config.toml
num_hidden_layers = 10
hidden_size = 128
num_attention_heads = 4
num_key_value_heads = 1
head_dim = 32
intermediate_size = 320
vocab_size = 8192
hidden_act = "geglu"
norm = "rmsnorm"
norm_place = "pre"
norm_eps = 1e-06
positions = "rope"
rope_theta = 448000.0
rope_fraction = 0.25
qk_norm = true
attn_scale = 0.263
bias = "none"
tie_word_embeddings = true
parallel_block = false
init = "uniform"
init_std_qkv = 0.0442
init_std_o = 0.0
init_std_up = 0.0442
init_std_down = 0.0
optimizer = "muon_variant"
learning_rate = 0.00995
lr_mult_o = 2.0
beta1 = 0.93
lr_head = 0.00629
warmup_steps = 0
schedule = "wsd"
decay_fraction = 0.688
decay_shape = "square"
final_lr_fraction = 0.05
batch_tokens = 8192
max_seq_len = 256
doc_mask = true
z_loss = 1e-05
train_tokens = 97400000
max_steps = 11890
dataset = "wikipedia_en"
Each number is 200 + 30 x the weight over its row's rms, rounded and kept within 0 to 999. Layers, rows and columns count from 0. The size before them is the row's rms in percent of the matrix's.

# layer 7 MLP down, 128x320, rms 0.235, rows 0-108, columns 64-127
094,159,221,178,196,172,206,173,183,264,193,192,232,214,195,243,188,224,249,196,220,239,203,207,181,189,211,152,189,229,179,150,202,203,240,164,163,213,233,156,249,210,202,154,224,210,201,237,208,173,208,240,194,193,198,159,221,194,159,190,231,181,242,164,201
098,246,183,211,214,212,206,183,180,198,177,255,194,205,187,195,248,216,199,213,228,199,189,255,224,147,163,201,213,222,167,218,175,185,204,246,168,202,237,209,218,214,191,199,223,204,236,186,191,168,167,199,181,197,137,198,230,207,219,207,173,185,208,205,184
097,180,188,216,202,182,229,146,219,213,282,211,179,270,199,223,146,199,144,216,259,228,228,186,146,255,231,201,232,197,213,168,238,218,172,137,202,180,225,211,241,185,226,148,201,181,170,200,191,202,189,235,185,209,201,183,222,185,209,206,166,216,181,161,207
090,210,169,198,213,166,208,201,248,224,276,246,208,210,172,195,217,192,244,176,156,165,235,245,256,151,198,214,184,148,192,163,150,190,226,204,198,240,185,195,247,188,134,216,212,170,187,148,237,245,220,224,193,190,170,219,201,202,190,223,214,195,228,256,198
091,215,188,177,259,169,155,179,206,215,244,221,211,215,202,165,195,175,213,179,213,205,238,178,238,194,198,189,189,181,221,200,171,211,188,179,220,206,186,171,217,207,219,156,257,168,179,127,250,201,198,251,225,217,202,165,242,220,126,216,198,171,197,186,181
094,225,172,261,234,161,190,217,213,194,191,180,257,174,191,217,157,205,221,206,185,165,166,196,253,172,210,168,247,149,205,194,264,220,201,235,198,183,191,257,192,161,218,246,248,220,194,200,167,211,205,180,194,217,290,276,195,164,232,191,187,223,175,187,204
095,194,222,188,172,187,193,243,236,204,183,182,189,204,259,230,199,194,180,226,194,192,235,186,195,260,159,115,213,189,193,150,228,206,187,265,152,241,167,185,234,204,226,261,167,214,250,211,195,177,194,194,196,234,253,193,254,229,224,218,188,204,192,196,217
098,214,210,210,144,247,182,191,193,215,194,238,220,217,248,194,189,215,170,189,132,191,194,208,199,190,214,187,229,226,222,202,160,166,175,193,243,188,167,190,207,196,213,231,194,235,237,203,234,237,201,187,235,180,218,245,237,178,179,160,241,178,201,243,211
099,156,202,217,194,206,181,189,177,154,222,168,167,206,259,218,170,185,203,199,204,171,220,161,189,242,191,148,227,233,213,225,199,164,227,160,202,220,163,215,186,216,225,201,221,168,192,221,121,196,225,169,206,203,238,173,219,142,223,189,248,190,206,207,240
099,209,186,183,234,167,216,198,241,156,219,175,214,139,208,234,180,206,199,187,144,170,219,239,273,222,222,173,254,202,171,206,195,155,191,227,178,151,172,253,169,242,267,213,248,215,214,150,205,220,201,180,213,163,216,180,195,233,170,138,185,200,192,180,189
087,207,197,249,175,180,228,224,233,174,219,170,228,228,194,217,227,205,255,202,159,201,187,228,209,190,158,170,160,172,153,209,235,214,206,166,180,180,210,171,211,209,235,194,197,250,237,206,240,170,188,211,161,211,242,184,232,171,157,129,199,210,217,203,183
097,223,169,139,208,171,229,209,171,212,216,218,132,208,218,204,172,241,209,149,179,230,219,216,243,140,249,274,212,230,202,222,185,214,262,190,211,224,234,211,183,220,179,207,173,152,207,222,186,220,183,161,226,158,140,156,216,214,148,181,131,217,180,177,227
098,232,224,186,195,222,218,234,151,222,194,227,241,210,192,156,182,214,245,229,172,181,204,212,251,175,205,282,216,197,159,207,238,204,237,178,159,230,180,177,206,173,241,199,169,177,214,191,225,190,258,193,229,196,221,208,270,223,241,204,175,212,207,213,172
097,221,171,210,265,215,188,253,257,190,204,151,229,196,156,248,170,229,205,151,179,186,263,170,176,196,217,177,188,142,222,209,131,120,184,216,196,183,198,207,206,194,218,192,186,203,223,195,193,243,184,210,224,245,154,210,188,185,190,162,238,230,177,226,215
109,191,251,191,257,220,173,217,218,204,218,211,248,185,187,250,159,178,175,151,182,147,124,211,207,154,211,196,212,192,175,198,200,159,179,205,176,201,208,177,182,215,210,224,168,133,209,214,205,167,215,209,183,196,233,211,182,160,267,193,181,201,184,161,141
097,258,208,154,205,188,215,208,201,188,163,183,183,178,239,197,172,202,227,142,198,201,220,180,235,114,187,153,193,170,183,215,214,165,224,190,185,231,225,180,192,246,173,218,189,218,216,196,201,198,185,161,162,201,202,185,240,212,195,195,187,164,226,155,250
091,195,212,100,190,193,176,210,220,187,188,156,218,171,190,163,210,193,184,172,150,135,181,177,174,212,191,188,167,185,193,254,180,187,233,142,134,207,252,154,169,183,222,188,210,185,217,168,195,160,187,183,157,224,246,232,228,194,176,140,164,184,139,177,144
092,202,165,167,216,146,233,169,224,198,205,230,157,176,208,177,258,208,196,192,168,214,202,199,207,267,226,174,232,252,237,194,216,219,225,148,213,238,216,212,203,237,229,168,233,216,151,202,215,232,180,175,172,152,182,177,149,140,199,241,147,213,210,193,174
111,216,200,233,195,174,181,181,195,207,218,211,232,187,195,181,215,205,182,225,196,214,197,245,195,195,194,261,214,198,176,188,193,265,235,195,191,198,214,183,202,194,194,298,181,204,239,231,195,214,214,189,169,185,221,176,182,141,238,228,213,217,224,225,181
126,267,227,213,203,224,217,216,183,220,173,186,205,232,262,187,185,198,176,223,201,208,163,211,160,224,243,182,234,184,197,108,220,184,191,179,174,214,231,156,174,157,182,187,186,207,213,220,200,232,237,188,176,88,183,188,183,221,213,222,186,200,204,160,234
111,218,256,163,220,223,159,191,149,193,152,189,204,174,185,223,204,246,116,256,223,264,196,192,190,218,232,205,231,164,209,181,209,238,198,252,232,206,198,197,198,181,203,242,189,184,215,193,183,210,189,190,166,153,177,188,173,160,171,233,180,240,209,225,175
103,226,220,141,250,212,200,165,151,197,204,213,220,170,198,184,216,212,153,183,179,187,186,199,144,215,232,247,221,96,168,168,231,196,238,221,199,181,212,227,221,202,213,177,214,165,265,176,180,163,197,291,194,179,233,162,182,140,243,198,183,161,161,196,162
099,213,208,179,121,204,197,260,200,182,192,170,166,180,241,173,209,197,203,186,159,148,228,188,228,178,257,185,221,160,187,177,160,143,232,265,223,126,248,227,214,228,174,212,205,200,221,110,191,156,195,224,160,194,223,149,191,199,255,161,198,203,185,204,172
100,214,154,218,250,207,236,176,164,149,199,240,196,183,241,207,169,165,189,158,207,202,168,165,208,134,211,235,253,211,237,179,174,198,244,172,207,185,151,218,227,222,172,177,189,183,258,172,162,182,214,201,193,232,218,194,147,149,197,193,125,241,182,140,185
092,249,211,221,169,180,207,172,211,226,187,173,262,182,200,207,225,186,241,245,185,135,137,195,260,201,218,216,202,201,193,188,205,216,115,190,168,183,228,182,215,184,217,235,241,206,174,209,220,192,219,239,228,232,213,151,166,179,188,249,182,233,252,208,185
103,153,147,212,275,243,210,196,204,256,156,198,197,185,225,185,143,192,188,170,211,219,181,195,231,166,177,223,243,182,233,192,232,163,235,216,178,244,221,162,279,193,260,158,176,221,254,186,178,228,190,120,228,169,187,193,243,205,199,197,155,183,249,226,168
100,249,208,259,210,211,189,218,229,186,180,271,225,200,171,239,209,228,243,189,166,173,215,168,238,207,189,207,195,220,234,204,188,186,191,207,211,204,223,200,176,162,214,200,220,226,223,227,244,187,182,149,258,206,194,219,258,233,211,170,226,249,160,226,178
096,245,252,157,265,187,210,142,247,201,215,205,224,196,244,212,212,150,168,207,202,191,202,207,206,220,179,203,175,257,194,153,213,185,199,175,157,190,203,187,212,176,163,217,235,162,193,149,222,194,235,200,166,160,174,219,203,225,152,228,168,185,197,254,227
104,218,129,244,188,235,218,173,212,131,162,181,194,188,198,153,177,215,145,228,178,204,213,165,148,225,199,210,217,186,156,151,195,176,182,168,210,250,208,178,163,177,163,199,173,147,199,245,207,169,252,229,179,178,178,186,224,212,168,210,237,114,146,145,230
086,204,194,200,144,244,154,203,191,197,169,195,212,165,159,158,185,176,166,210,216,160,168,224,242,189,232,201,193,212,202,171,212,224,190,166,211,188,221,214,197,187,156,198,225,198,151,225,193,245,198,217,234,160,171,194,166,204,192,178,155,245,186,244,223
089,199,154,210,198,196,207,207,215,171,209,203,213,192,230,189,217,217,181,153,231,249,201,185,206,190,212,214,261,218,217,226,180,236,191,217,155,242,201,216,203,229,177,195,240,286,189,162,179,171,136,169,178,180,260,148,186,217,171,214,168,226,201,235,214
094,217,205,202,231,184,158,179,211,187,210,172,175,200,174,218,204,223,222,193,192,227,216,189,190,193,201,175,228,187,209,193,176,200,127,187,226,179,159,196,170,185,234,193,186,140,236,112,203,199,215,213,183,227,188,233,195,222,206,274,261,246,191,167,158
092,171,181,170,151,228,224,215,157,232,160,203,215,178,213,211,224,258,208,202,199,229,162,235,198,202,167,235,194,197,228,206,258,207,218,178,154,231,189,161,189,189,189,241,185,204,184,217,171,246,193,220,151,191,199,223,216,192,202,201,175,217,241,166,216
113,193,223,193,187,186,213,195,214,219,192,222,177,192,211,249,209,226,173,187,196,192,233,226,171,189,200,241,198,194,183,241,185,179,210,238,186,205,187,142,241,197,166,175,168,213,176,215,191,197,227,248,224,148,164,243,179,204,220,176,137,176,255,219,208
092,181,146,156,151,214,253,200,178,171,152,174,198,189,236,218,170,126,208,212,193,206,168,270,208,251,237,192,204,234,234,203,200,158,174,177,204,150,170,193,206,180,167,235,246,218,222,170,204,237,185,167,175,142,216,195,182,255,209,153,197,201,181,157,240
106,210,194,208,179,208,234,185,244,196,216,184,162,119,234,140,192,160,194,216,163,176,209,188,182,185,220,188,210,194,134,193,193,212,172,202,223,217,269,202,214,211,229,170,262,191,183,248,227,142,177,215,195,210,156,144,259,204,140,183,168,201,156,172,219
103,255,161,178,165,240,187,199,194,193,181,212,212,204,182,179,207,217,247,206,157,232,215,204,194,125,201,225,195,232,173,206,222,195,269,129,206,207,160,239,193,204,206,276,176,171,190,166,230,156,127,178,166,153,235,206,179,172,181,236,142,207,184,171,231
100,153,242,232,186,211,195,182,181,200,237,183,190,191,158,196,215,215,202,230,180,187,207,215,219,191,178,258,210,227,203,218,217,169,191,183,206,197,210,154,221,211,180,175,195,171,170,216,156,206,232,218,293,199,248,164,225,237,212,216,188,112,208,267,264
105,197,196,183,218,264,259,213,212,189,227,208,231,206,168,200,241,219,204,196,227,217,199,188,200,164,215,191,176,198,210,186,184,169,184,222,228,176,183,141,242,173,158,184,199,145,173,180,153,234,222,221,237,161,178,187,209,203,175,173,140,250,205,187,194
104,227,200,160,192,215,193,213,231,269,191,138,183,208,230,219,159,196,174,195,210,192,198,151,177,191,165,212,189,238,186,213,170,176,220,225,185,204,147,199,220,141,204,187,211,181,255,235,179,187,202,235,176,273,221,164,264,199,226,87,225,224,248,186,201
116,130,171,207,191,165,182,190,207,265,146,170,247,164,185,216,179,218,233,207,170,221,200,150,249,201,222,204,216,204,179,182,230,208,183,192,177,231,183,208,205,178,185,178,185,247,217,237,202,180,159,217,172,210,115,215,240,209,179,236,198,227,160,217,212
093,154,253,213,211,221,135,216,198,178,203,222,202,212,231,217,250,213,222,168,217,213,182,233,192,171,214,170,216,209,161,215,200,165,226,123,192,244,182,143,193,222,192,203,190,201,145,185,199,212,214,290,201,187,200,182,169,171,178,206,253,210,229,179,163
092,202,218,210,249,173,195,221,214,252,208,177,227,169,255,180,173,231,191,152,212,235,198,172,161,185,225,214,223,190,191,233,194,244,207,187,178,198,198,141,171,138,201,162,205,204,187,206,201,215,210,160,212,220,190,199,216,183,165,177,206,227,193,211,231
094,247,187,168,152,205,250,227,233,222,212,218,230,180,176,192,251,194,194,162,216,216,178,230,159,212,183,247,248,211,233,203,200,222,235,193,232,183,210,280,99,208,204,206,184,191,231,230,191,164,233,233,222,209,267,182,220,139,204,200,228,151,151,231,170
097,237,149,210,136,176,170,198,167,129,214,195,204,200,197,176,194,209,182,161,193,235,260,279,218,175,220,185,200,196,221,269,213,180,199,188,155,173,194,130,240,213,200,193,179,167,206,181,210,180,222,130,242,276,171,222,196,235,169,163,248,205,213,197,197
093,212,168,193,241,221,187,247,204,256,228,160,163,202,176,183,178,220,208,194,212,188,248,259,160,239,208,151,177,200,239,190,200,201,232,218,163,153,226,216,190,179,220,252,203,202,176,200,200,216,187,165,243,222,262,221,206,199,260,253,197,209,202,216,219
096,159,187,183,174,174,182,198,248,186,191,235,211,267,152,117,209,251,213,220,159,171,256,205,212,162,147,247,205,198,153,255,170,201,236,227,203,192,200,182,203,211,198,186,199,203,211,143,182,196,195,173,178,202,179,199,196,189,222,210,228,192,205,213,163
099,190,247,243,162,198,208,166,152,162,218,183,159,165,182,187,238,152,215,208,159,127,180,207,196,193,176,203,153,206,194,188,176,256,209,232,168,195,173,241,249,188,222,235,198,189,171,186,186,159,225,197,250,209,169,207,184,175,215,201,199,198,199,258,196
099,213,201,177,138,227,222,190,180,191,223,223,254,191,239,197,225,236,240,166,156,232,169,167,163,184,180,248,212,212,162,238,193,202,253,243,185,195,170,211,188,210,190,170,253,244,199,237,181,136,225,233,158,277,208,201,223,278,186,177,183,260,217,191,190
097,200,231,234,181,253,228,164,235,223,186,218,165,189,188,196,198,209,211,207,188,145,192,193,227,207,230,214,182,184,211,157,205,227,173,215,218,187,202,238,156,236,162,195,220,196,176,212,176,223,225,239,278,186,241,186,200,196,176,208,151,257,265,258,192
100,257,185,213,187,129,210,194,234,139,228,249,222,206,227,209,202,238,203,160,198,189,204,163,192,203,224,171,221,199,236,229,233,151,225,229,221,204,188,249,218,263,178,174,207,160,183,218,198,103,196,210,190,240,235,208,232,190,233,222,156,200,215,232,193
101,206,245,215,197,225,182,215,176,209,210,183,161,268,205,142,233,170,194,173,222,189,198,164,192,201,192,169,211,274,279,191,202,223,149,192,233,243,255,177,172,252,215,187,216,197,169,172,227,200,207,196,196,142,193,189,178,221,130,167,157,156,265,222,237
099,186,174,157,169,208,175,166,153,193,196,179,215,161,154,212,193,152,196,212,180,222,175,177,195,216,209,177,217,204,242,225,236,133,191,220,237,156,170,197,152,199,217,209,190,167,232,253,182,193,196,152,209,228,216,254,203,202,234,192,185,233,168,194,180
103,245,178,143,221,210,261,179,154,206,200,218,225,250,143,275,198,174,216,188,216,172,183,152,234,198,194,249,240,228,203,168,168,178,216,208,175,143,217,253,208,221,194,197,258,211,161,258,204,233,119,169,190,158,169,186,181,218,248,197,240,227,171,173,163
099,216,205,196,181,142,148,245,219,244,193,194,210,179,183,206,206,211,194,181,180,187,219,154,255,172,236,213,183,162,225,200,172,193,202,231,183,189,208,201,180,233,214,170,135,211,167,242,207,147,148,190,177,180,237,186,175,243,188,236,183,195,251,166,160
100,207,218,152,208,235,196,238,216,194,196,181,233,174,147,229,225,225,225,205,185,224,226,168,237,186,160,169,199,173,210,193,196,242,212,163,197,198,216,160,214,222,230,194,239,167,233,142,156,165,216,220,174,165,218,191,225,223,181,264,200,206,234,239,196
098,204,215,198,163,213,197,208,183,235,211,202,181,191,225,194,187,193,145,215,242,228,151,203,160,182,199,203,158,207,262,241,221,177,192,195,120,208,201,187,253,186,186,181,185,171,188,179,214,196,202,155,172,227,239,185,218,211,165,212,267,199,197,144,144
100,188,162,216,167,142,218,233,209,239,172,183,140,207,203,233,145,202,163,194,210,185,188,182,211,215,242,161,145,196,220,170,266,144,182,193,218,188,216,153,165,208,196,178,182,196,197,212,220,205,160,153,201,166,199,173,164,205,160,210,198,231,208,188,189
097,197,186,168,169,226,181,157,175,208,211,218,240,151,236,216,221,187,193,159,206,205,231,238,203,218,228,231,181,246,187,227,210,214,151,200,214,192,230,193,263,221,247,205,260,163,195,191,195,211,206,237,176,213,213,220,188,293,187,224,217,184,174,197,199
095,300,242,177,172,172,178,232,244,202,206,230,200,266,220,224,188,177,193,212,181,253,175,142,181,223,248,113,245,254,170,191,216,145,224,149,230,270,165,186,207,246,147,191,239,219,190,216,168,177,227,196,205,160,173,210,199,194,142,258,170,268,215,181,206
102,247,205,176,220,213,212,163,196,197,173,171,189,253,174,193,202,183,194,210,168,234,197,180,173,223,215,201,219,181,161,196,223,254,225,223,200,196,195,229,207,179,178,224,231,126,255,188,164,273,189,250,230,217,165,168,238,217,135,243,167,220,199,211,168
093,187,196,182,203,271,206,197,179,193,198,160,247,189,123,232,177,183,221,216,279,184,199,214,186,245,232,203,159,198,169,247,196,202,204,186,260,201,213,227,174,201,192,228,203,199,223,214,150,213,222,177,214,192,241,199,198,215,164,157,216,205,173,203,76
096,189,199,275,190,203,226,221,224,176,203,197,166,149,172,246,238,211,201,209,192,222,228,174,239,179,233,252,215,166,134,190,166,216,193,192,172,173,224,225,192,153,166,193,251,197,189,223,153,244,179,203,225,189,209,172,149,215,161,199,231,171,183,217,118
114,191,177,189,166,193,214,174,176,195,207,213,192,191,220,164,202,191,192,208,175,183,195,237,229,194,162,224,148,202,184,165,171,222,239,209,174,213,196,256,208,175,234,228,149,195,226,186,248,176,223,234,167,207,190,216,191,199,154,184,203,177,190,228,167
089,198,186,165,174,138,196,245,254,209,242,247,192,195,207,210,226,211,222,221,219,206,226,215,239,174,157,189,225,206,199,200,214,170,188,254,193,255,149,248,175,182,206,200,223,265,211,198,275,187,254,196,223,233,222,195,228,190,196,171,172,238,160,190,159
094,231,232,164,216,152,177,218,217,205,185,210,198,180,180,157,238,182,209,192,144,185,216,225,248,163,224,230,273,255,190,189,178,211,213,232,193,208,198,211,204,237,204,186,220,260,224,164,155,267,170,160,216,192,235,192,168,198,198,208,219,156,174,237,196
100,185,214,136,172,223,227,190,135,181,185,219,156,267,240,146,193,211,225,193,153,231,182,163,228,255,243,206,205,174,219,209,180,194,244,210,196,271,181,166,252,189,197,232,165,211,195,195,153,291,234,211,249,178,163,237,206,229,179,259,238,204,153,199,152
111,222,185,202,200,246,209,237,171,230,203,195,172,226,167,251,191,181,251,232,265,217,201,212,229,237,261,264,147,170,232,189,164,182,220,187,220,186,211,198,235,222,143,160,204,204,189,254,205,241,211,159,175,202,231,183,170,181,261,225,178,193,188,201,202
101,178,233,220,141,191,191,222,201,148,184,205,235,197,210,174,184,162,188,216,170,196,177,209,201,241,200,178,236,260,129,221,194,187,229,234,147,121,195,259,189,234,178,217,156,181,251,174,158,139,203,229,197,175,274,196,177,200,211,245,199,209,173,182,148
105,198,196,212,229,207,204,204,200,231,181,221,265,182,268,119,213,158,193,208,188,228,219,169,198,161,165,215,218,195,230,151,185,205,203,210,176,238,147,166,181,165,217,171,183,198,249,206,166,178,276,224,188,185,211,197,235,176,189,225,198,205,156,166,207
097,176,172,189,150,191,207,225,155,204,223,215,116,177,236,186,173,178,204,242,185,237,212,271,141,154,183,198,157,152,209,230,239,151,189,236,221,207,209,143,247,218,197,159,215,229,241,193,204,216,183,141,233,198,205,226,162,148,233,230,197,190,189,183,232
097,209,198,187,158,248,180,207,141,208,215,183,207,232,280,195,187,236,187,192,189,205,155,259,139,210,191,152,233,224,209,227,175,206,229,215,251,183,219,180,205,216,240,159,215,216,183,219,247,206,159,223,214,281,177,203,211,163,202,182,211,204,228,156,209
099,184,185,183,132,256,230,168,205,240,245,219,208,199,200,187,187,169,214,155,216,228,187,129,214,177,223,265,212,182,224,178,221,208,149,232,208,194,231,132,187,194,203,194,125,137,166,214,175,184,173,224,200,237,119,207,165,195,189,174,231,162,158,206,189
102,173,187,205,201,196,183,203,203,221,194,211,199,218,194,217,269,236,233,173,234,234,198,151,228,189,212,195,247,159,257,222,220,194,179,284,218,175,199,196,167,224,234,168,223,223,179,198,219,203,199,151,167,193,224,182,162,168,209,153,233,194,214,183,234
095,177,182,209,192,194,171,233,264,249,177,212,242,220,219,195,158,193,199,217,216,208,157,160,195,204,205,211,270,192,197,221,183,195,196,209,217,209,184,205,217,181,157,174,152,263,192,156,206,150,214,160,166,231,174,171,244,160,152,163,175,189,181,228,143
095,230,179,169,195,194,251,181,186,211,190,204,211,185,170,203,161,211,181,198,223,223,214,198,162,206,185,198,243,196,221,225,197,227,226,213,190,199,210,201,187,183,126,176,196,222,183,197,195,147,128,194,204,214,200,201,198,156,175,243,200,176,223,217,186
103,190,190,187,126,218,171,165,219,242,179,239,236,142,166,188,195,169,248,248,149,216,231,275,228,189,203,216,214,212,171,211,186,236,236,178,201,169,211,228,205,245,177,233,165,161,168,207,210,175,208,167,233,218,238,198,192,207,156,206,208,197,172,140,172
099,253,199,206,165,184,174,180,180,230,190,225,203,160,232,189,198,209,220,186,201,224,216,197,258,203,235,200,185,183,204,163,204,168,154,159,188,236,173,198,161,200,199,217,219,175,201,198,232,164,220,164,230,181,219,204,222,167,220,236,231,182,195,175,215
095,182,238,221,202,160,175,181,194,220,187,236,171,186,179,175,266,215,205,179,181,235,202,173,223,167,173,179,214,169,202,209,157,210,296,176,207,223,217,199,231,234,189,140,213,237,150,229,242,214,189,198,189,204,212,215,225,172,269,176,201,215,174,184,201
098,190,163,196,196,171,232,191,249,168,222,239,199,192,224,233,191,138,157,210,213,225,186,239,189,183,221,245,185,216,213,236,181,218,149,245,193,115,181,229,135,218,149,187,205,172,269,219,210,204,162,209,220,278,207,182,224,198,269,251,167,181,202,193,232
107,200,196,239,233,133,228,196,201,214,212,209,179,153,176,234,158,174,203,220,223,195,234,159,184,181,227,168,229,186,199,191,247,182,229,210,206,249,181,199,155,185,258,213,169,187,234,183,201,210,242,164,230,180,236,224,172,198,226,251,251,205,216,212,192
096,175,168,232,192,259,217,219,222,196,239,212,212,196,194,185,188,183,203,203,229,165,226,165,167,230,185,216,223,202,190,164,157,253,211,209,191,188,179,225,217,204,156,193,201,247,202,187,176,204,212,220,163,237,197,207,156,181,207,218,221,233,135,216,194
088,168,258,170,143,199,244,220,207,205,151,214,194,210,223,189,190,218,217,179,142,233,187,248,229,183,217,248,210,197,192,228,252,179,214,229,195,186,176,185,228,204,200,174,189,185,219,192,169,161,172,220,191,205,128,266,259,274,217,206,207,203,195,183,213
092,161,194,209,143,180,160,158,166,175,216,224,193,266,217,218,229,185,186,152,175,211,179,207,180,206,175,232,226,183,210,190,185,200,185,285,142,152,222,172,216,170,151,231,198,217,193,225,211,169,128,171,180,194,158,164,233,236,225,221,129,219,175,187,191
106,145,184,210,216,173,189,206,226,175,150,215,207,195,134,203,184,161,176,240,197,179,182,172,186,184,201,143,152,144,177,191,150,194,167,198,190,202,200,206,250,182,195,178,257,177,187,231,205,198,222,231,200,168,201,238,179,182,178,260,191,189,149,182,193
097,234,241,222,207,213,231,246,226,199,230,242,205,228,216,209,257,229,201,195,211,198,216,207,215,204,168,175,194,186,214,204,175,224,218,200,192,194,171,215,194,211,202,100,207,158,202,227,249,198,193,160,239,215,178,205,229,173,219,141,188,191,229,194,198
092,176,245,225,178,229,214,255,212,215,219,211,262,202,238,220,254,215,232,188,210,232,187,194,242,172,185,253,206,234,166,227,231,201,221,224,169,218,236,133,195,204,162,189,173,281,139,225,271,202,182,167,185,226,139,186,226,138,201,219,190,198,226,193,236
100,140,203,199,204,184,199,236,212,166,186,225,217,210,158,189,225,200,229,235,179,219,261,207,211,167,172,217,205,200,180,208,200,256,223,228,247,194,167,206,220,214,197,159,222,219,198,212,210,148,202,196,107,196,216,159,157,251,222,260,220,165,224,180,210
103,204,203,183,127,195,158,263,223,275,168,184,253,219,217,267,192,174,218,205,178,211,217,212,227,190,198,145,158,218,185,238,218,220,159,187,218,172,185,220,178,217,223,241,186,272,186,219,198,156,222,206,131,249,168,168,257,170,180,194,201,199,150,235,211
097,174,201,172,198,161,160,180,231,168,221,187,193,199,170,293,207,215,210,199,180,150,224,145,186,219,211,245,200,175,244,178,232,169,224,224,220,232,217,238,184,199,218,201,206,217,218,220,186,218,202,227,180,204,187,219,191,224,199,196,242,212,207,237,229
096,174,197,212,248,217,197,264,179,227,191,138,138,223,213,149,208,224,180,207,191,176,206,184,174,181,183,168,217,216,199,178,159,248,213,201,160,267,178,189,169,160,152,201,172,256,174,208,206,201,186,179,247,175,214,236,219,198,173,190,222,198,154,187,166
102,167,168,185,199,188,173,239,205,277,180,152,206,175,212,180,183,210,205,222,195,175,202,188,230,138,217,207,196,300,165,174,176,234,203,250,143,237,197,198,216,215,216,177,275,203,199,188,146,191,185,193,217,154,197,244,200,226,163,190,185,210,172,173,206
106,175,187,173,232,199,248,183,247,177,218,211,191,220,157,183,213,241,211,182,237,173,215,217,150,212,214,195,181,212,183,195,190,172,211,203,153,195,195,215,229,175,214,160,240,130,193,224,189,249,218,206,239,252,166,164,241,185,221,150,232,144,153,232,225
150,263,266,177,216,198,187,221,226,226,208,142,234,173,163,155,197,171,224,204,159,199,202,215,210,218,160,164,246,258,168,205,223,189,161,219,192,222,271,169,214,185,166,205,202,230,185,190,219,247,166,197,214,154,211,225,185,147,173,269,240,195,152,230,197
092,185,210,176,190,187,181,176,205,162,187,209,206,228,243,184,203,173,180,203,216,181,220,190,199,249,206,140,224,190,200,163,172,181,192,182,196,242,115,215,227,182,225,185,148,144,164,227,293,196,220,202,207,183,180,166,219,219,277,192,128,179,129,188,260
086,220,192,246,231,205,174,182,191,246,200,200,225,154,230,234,167,155,241,210,177,206,228,192,200,269,204,195,234,231,190,202,184,166,265,174,180,213,211,221,186,266,200,236,257,228,142,214,182,173,182,177,204,190,287,201,213,191,178,214,220,213,224,209,164
109,227,209,183,215,229,229,121,214,206,162,215,158,193,199,189,162,195,161,173,261,188,205,219,180,152,271,188,175,218,180,222,174,188,216,233,157,232,184,206,247,179,187,196,197,174,222,201,151,95,201,210,190,251,195,193,192,147,182,195,219,216,187,193,150
095,246,209,193,152,174,179,227,187,201,209,194,179,224,186,179,199,201,227,212,161,218,192,184,210,225,234,236,200,271,164,195,155,208,188,202,177,241,252,199,234,261,162,207,228,260,213,179,250,189,193,218,159,228,193,197,174,197,178,225,172,191,209,218,183
105,224,218,233,204,159,174,204,205,187,198,230,206,252,228,259,216,194,152,165,239,194,170,176,148,206,248,192,247,108,259,207,178,196,200,217,202,185,215,177,228,177,187,204,213,218,265,238,185,196,160,223,222,232,184,234,229,190,221,203,224,260,195,152,224
096,237,205,202,132,279,241,200,239,165,178,136,244,189,213,203,144,199,210,224,189,202,185,191,236,189,211,150,181,187,191,182,265,232,210,217,172,192,249,218,215,184,250,236,223,218,162,214,164,156,174,195,142,199,232,246,198,188,196,203,198,206,202,196,187
104,189,166,192,194,203,150,238,182,210,199,198,193,224,240,189,260,196,214,142,169,172,194,165,261,151,221,185,184,249,247,223,169,230,204,185,218,262,210,222,183,133,174,262,157,212,168,224,171,276,200,234,177,167,193,262,173,184,211,193,212,249,240,157,190
103,241,170,199,196,165,210,190,227,156,166,190,219,219,195,227,213,189,207,178,222,179,258,149,188,240,171,215,177,250,219,250,215,145,219,250,165,189,137,207,202,232,242,231,214,166,167,185,164,241,156,161,235,202,172,186,159,204,210,118,196,136,223,198,224
097,161,182,207,212,165,230,190,231,212,218,185,209,213,129,241,201,213,172,248,236,217,210,209,185,185,212,227,191,261,165,202,205,204,223,203,217,265,214,209,176,178,243,207,211,211,216,213,195,255,233,189,220,169,189,151,165,211,230,115,196,177,207,266,187
093,228,194,195,199,170,186,236,188,220,253,186,171,223,214,143,203,172,194,248,159,198,201,200,155,174,142,201,201,254,218,209,173,212,209,157,198,180,164,245,189,171,183,184,170,208,272,172,189,195,228,203,199,192,168,164,219,207,197,213,158,224,172,147,243
100,198,197,204,225,222,213,152,188,221,250,185,197,226,168,200,222,152,223,186,163,230,194,118,145,188,184,162,173,203,196,179,170,199,204,193,205,213,152,187,245,173,246,170,229,171,186,189,222,232,190,182,174,146,181,181,172,196,225,199,211,197,202,187,193
100,157,209,234,138,226,246,182,167,213,246,272,192,178,173,255,178,247,189,193,224,190,248,239,196,179,240,177,200,146,223,240,199,182,199,273,236,185,187,240,239,233,193,186,161,117,186,200,249,189,230,188,241,256,239,150,221,170,237,212,189,235,194,201,189
107,235,216,182,149,190,213,226,166,224,205,184,222,191,210,215,171,220,168,182,181,229,168,200,128,226,226,185,182,154,144,179,222,191,193,187,191,189,175,186,232,207,210,207,176,179,222,207,229,177,204,209,174,134,256,153,217,210,208,135,207,210,124,157,178
096,184,202,139,222,215,231,209,194,208,215,172,123,193,204,211,216,149,156,192,239,192,208,188,174,262,176,199,233,227,195,218,195,192,191,249,192,172,142,208,206,191,201,227,220,195,190,108,166,194,225,150,176,246,203,163,246,199,198,210,210,131,181,242,180
102,190,209,182,175,194,182,222,169,205,164,164,206,228,147,221,213,241,197,198,201,231,186,228,162,201,205,223,250,169,200,219,227,217,154,199,197,194,214,187,174,189,196,220,211,226,205,180,185,161,186,232,187,206,203,243,161,178,205,175,205,208,199,186,182